config = dict(
    num_hidden_layers=13,
    hidden_size=96,
    num_attention_heads=3,
    num_key_value_heads=1,
    head_dim=32,
    intermediate_size=576,
    vocab_size=2048,
    hidden_act='gelu',
    norm='layernorm',
    norm_place='pre',
    norm_eps=1e-06,
    positions='rope',
    rope_theta=10000.0,
    rope_fraction=1.0,
    qk_norm=False,
    attn_scale=0.177,
    bias='none',
    tie_word_embeddings=True,
    parallel_block=False,
    init='uniform',
    init_std_qkv=0.0586,
    init_std_o=0.0,
    init_std_up=0.0586,
    init_std_down=0.0,
    optimizer='muon_variant',
    learning_rate=0.00577,
    beta1=0.95,
    weight_decay=0.045,
    lr_head=0.0085,
    max_grad_norm=1.0,
    warmup_steps=200,
    schedule='wsd',
    decay_fraction=0.619,
    decay_shape='linear',
    final_lr_fraction=0.05,
    batch_tokens=16384,
    max_seq_len=256,
    doc_mask=False,
    train_tokens=94190000,
    max_steps=5749,
    dataset='wikipedia_en',
)
Each number is 128 + 32 x the weight over its row's rms, rounded and kept within 0 to 255. Layers, rows and columns count from 0. Numbers have three digits each. The size before them is the row's rms in percent of the matrix's.

# up: layer 6 MLP up, 576x96, rms 0.192, rows 555-575, columns 0-95
# down: layer 6 MLP down (transposed), 576x96, rms 0.0771, rows 555-575, columns 0-95
up555 110:106141116113142067137125159113160086203135090094103103156140161155113063172126104159153085162104134085127181174146098170154085122163194128124106132097109131103095178097150075094083129125112167141156137150147144078203129119119086129073114140130120151117097194132075166133120186084118115136
down555 102:117116080198139111108155146178125163161065079106116133123086138216136185108098075159105123116150142105192142139208145098141096177134154108130097122102129106099118144127105060177144139081152158119099168138164112154060119169142135119126091144131138141129147076181117127145075131110080124155
up556 093:107100200113138107161191083176157130133141079124120161139124191073123150101106069129096118099148096160136132100128135139146093142136108180144132094190139144153153138114175096025108130132111108125150141140034054137120146115147131164162094153185113104124164147101154074092132110116122124119
down556 097:152103105163109105152099150075128097152106165141119114109133075129141133140141124039164134158131139120132093134211109101106128122158173043148114139177080103147201145127130151189177148146134130097089158124158168148150108155161130067123129091144104129129106149108085113155086108133127190041
up557 102:125107103162086115193150155121106024111124157152137137122146157201134161116094142129082127092162096175126207118104094194126168109109050099147135135094105118135074093129136115120113129122099133138101124106152115138148159080110170137150134128140114073114150139156089150187155147120196080082
down557 095:221132096107122167096133171166083072159092156124211157106099119175118098135141106172113169065093159101100131114150141131123123124121098152112092130116150095112133100125171125106114192124123094135143152080132122147131059149144176111104175127144152107105091133098098201158135071151099098187
up558 111:107142120121168121136150124064112143158130141122161078192123184171119129096175158131134135102150121107096096131138117136093126200141129206132111119125089118119082150098121144155158104168098082089130122130189148173106072119129160160103088086124102047185161120166137116101045172099087143113
down558 112:133157174111097112107076080145149124138084083085191104152104087063142118192155124136106116141121125139127114128106127207213124111111105141106096139124172092156136130154105066114018176146149186117168133076128122146153178107126154121128140144129119121120172138143140119183136076127108107139
up559 096:136123085141074123113130137135145139180160131130094176133090178141121094100063107148166118115146143072095153152122171071129122211146114076183177100141171115134079110147098071177183071135102108168112137062138135170125141093109151080152166117134079139132110104124147102135087124150134104185
down559 088:091093105134102112159196103088100131131171088154143110049114073127160152181087121123112157183098123125094160088111089193178112132134097151158083066103161092146172159078149189190134171137143126103059148118153134161140114150128119108127115132094141161135147110153120099124153201145125107126
up560 106:154081144105171086173125118125111120095125094146095102097105123155117134128119101147169111170177147112111105133082129142097098116225102056130107140153104143173074168106154103133151085136123065118108136113114092117172139172150176105082123136142142098146091154225184148157115100185097090154
down560 106:081085126181087165101078133124090134103171149117122149107064156147085128121076095157177139110120119133142081136125113148143099206120178129116086126124135157081183157129111116155153138078113197164093126125135180193091142075152129194154101098126108134158145113099136082142100171184110115087
up561 110:141172158111152104101182155113123159144098130177129152182096176059135097136114137159181108127147090095184100047109102132143070073148150156140065128158129150159162191144125112058121127088127121134162110072136119127108163081120162041104134132113139172140150131120191151131108137126129118117
down561 117:125186097187103173165118068144190122145181156079137123112133075121084114106157119152090142093103081146072136186130147131104144125145170095127147173136093120109103100162203186120148102148213061132123170121113127122129134120139104137101147106152125157116091137071112081097085115131077139139
up562 113:114112115174125079129191121177100125129151122137153175108121142084181125173110164120179141135141114113149093173104165132143104154196077171117082073063120115151127148167146128099109099148089110126149110092093122171085116093118099135122127186122093138116062066126135190106112219135153110102
down562 120:148146126090114137162134176065133116129099131115106109178102091145109125149174107203033162135085175137154116082190108158114100148131151081182155154189163144125139117140091135138128106188127094094124123125137152070213126120098143072127119121077144098176148171165121093118113124092133137120
up563 104:079109102090184160138155144088207201106146092114097162113157119143171128106124135124130115170118105079091106126093110108139123120122105109096148149139132170088071146077142129154177123106202203115139108067114113104110162140162104142132106138071150173117180104112194072164092142141146143146
down563 109:149100130100123156159127125142062115181055124136137120114131138106135109122116107135102123129094162134192151094161167122086131137185162121161108105154150112196087097137154112197082114153148086120182144201196109175127100115133134055072177133145114117142073114167113098131123163085125130075
up564 105:101132143156094110117136120179122201157108145118112078136200147023138169116186187117126133173184112114157107134106126100137111153150116166142138146164164159103098148092051160091110063150122108128159121104098105122081130071091113136159178107133088115127095155093141099138151121148079154113
down564 104:190140140112108173166156156138155092132135134102173139132161128130113107159188139152146116120115161093137139107114141180123136086171101137086127091213127122099148145121164107133131127096149162124112116091070166149104152109085152122093070132095107122161087075206112098071040106183132154068
up565 098:136088134065156117122182102176104131083135109082160164110189178174138125096109144123162127145132153163125129104091156158174048115133077113207133151121115160080159127153131117139116167124124165153101132145128159152100137130089174125131094113091120102050104147091161097130055149101103172189
down565 095:093118120184078149133145135086114125105168134128149124138112073109170142079142091152128138145145152169163084153134164118099154107128142105099159119168155164119150112108139117109141144073074150086184087097125090091201124161222109138066114152106159104184101138141168161058091126109164080102
up566 075:137069115122087125098133172120123099109097139141140111132092184122101146084148132119191066092105130120137087116107111105199127138163160123090114152122051111132168181097145128133158129165107125109171133164162169091108144138176064157191108130057125157141122139216145099082164147152138152085
down566 077:112086089085178162115123179145166147104134085098142091163141154119130111119159104089130122083094141189104165149157148099182106113137052110140057132112092147141130137141113155137103152098026186098128164148155155100095133120111086147154110113147107155128148148223098136121163136171132123076
up567 118:137125161188083165125117089116109087162144182096084174106134153176104119123049147184106077121136189090158123115125123109136143103121070189162117120119113115136152099140176122145144143161090155079135184101147143123096147152166164111144113119181096073106137168104071112091187121111095070135
down567 111:115157116139120118111155153138164089120076110141153101123129153137163135163130098126111120107127138139170074167128159173051111157176169143091127170124198137111077151116092145119169137121151085083124161111152100094103064101095143173150109188068125151141096163166088166191120099122115161039
up568 093:163185134133131123101105054089139107135084160107122101126119075129132102110135127115117075151150125150128149052113114129122143180155144133087114150043119097115105135124131107181116060172135092151086101148142125151081202148186142090174124175146120143109204177128152155163131154109159183150
down568 096:153076135106155144140143128151096140085127110129091134123103195112128113139138139171101131164107131142107106095126127105144090206034095079108175070180142074117155121122146114141157081084141134102174167147096090126114133082103188127168078116183117184175132159150141152181149093130077131146
up569 103:114072122048096190137153155102162142215144069141145092163146143112161136111161160134129112142155120101192123113087079155135123165160168119133106144082192152157131185097192077131173091131121098118088178147132089138119134119149111160095088118104127178114096095121129136140094096154105097088
down569 098:126156100151134066099149135106140129120106082128124136229110095102054108136125145064107104156083103143135152127095101143141102161078114113153144135138123107077098120122168199105155104124171192172133169172127140151117138142219121109085106132106121191130141123155155166061094115160118131097
up570 112:166128117086121131157138126033106164140136120101176151131149165093119119052137119130190132133158160089175128095096167147117105161131099171131098140155107047118123140101109133081183200113113117118080089149102141115058140117161155147091095103152107140162168139128131101191148128079123184150
down570 116:090145198143142132150097072115140076092165121149095102056142117150130156151129114130123140148104136130115113082078177149135158117166069162087141147152123119154106182114189145091114167125145092128119146134083114085063201087186200158144116111116148069123113118178144151107090110129105174094
up571 095:164137137106151148172169060158083197184121107154132092162133052128101164218143166133165136125089128075136133180112147122187153168142149108120161144133125084164100122118128114149180109145124102155129088097166119077111125113151109115122122085133118156125129063099076090080107081081127131105
down571 102:115185158064162168121135150104150082102191071151133125108139149131141096110112041101052145116099125133171160128148102138139102136143125166099111105115100115063141108133126110120087136178056114158176134125110145149135151081164151133108163146132047131143190146147164090159157162165129111180
up572 098:104083135171124037098156169163088074089137119195135147069157157137070123181122160122119111127158162150066120123082092124094128166106140117122125179116162101107126158113152129128111097147088148129185148130157139134227099067125167146146177165124154140126089094098100136099130128112137125168
down572 088:136124171082138121173100131113133086149141089163091118166113141104158126140133111140116150130137117165119097163144062100135114067145119115116126219081145089082150114173115060101154079164157122157118128123108101086170123164144163157104174103180177089111183136191130132139099099094177187077
up573 084:104136133123091180172137143123103081132140118141079114140178109173109132064098123127113153133186113137110164140117119104154153144036159130080152097106151097166173115162133128132081132148125140151155056151165134160135198093102077130073140097180094064172139168137118141094168105107148076167
down573 078:081109172074150053149150145145122137160125204176091117141141177139107127181141132093132150200077126114162140116117118054116118129108173101119147120139157111165092151127085121100109127103069140150090203145155159143132054125078142163127141071157133097151136073130172154135122137080123100120
up574 106:162104137057163133174096156123106115117215132121192174095111161102118107128140104159167088092127157120066097125083154054103104172153132069115107141150131152097163097170107127138137151128106186171095153059140102135106131130080170139068120160155115146143125088107174146105159153129095159146
down574 104:095150103163124077122149105100150153116144176122076064093123079130093120165202108107090121157096097151123174120160185154132155111121101125145136178165136098205072118110152187106126118157171112112179116148134153095143119102127112083129084080127161119084103211158126123080127099167161159110
up575 070:136126162149116148132184164088136100139167105155137126120192118121140088088140169076135098100183096041144141077092150120106105187069088144149158150101157143160128174151179119151172152148116138121112145106067113123135161130090190121131093082136080114143132120106149117103094208169069126145
down575 066:118118140111175085094197106139188141141125138124169112123142127118132105140134139135125077170119152139078126102131114158118080061186177152152135121244165154142142137117125118124093131104138111086105120080141182132123054106147099110172102175128126098091064115135091148134085171133148182080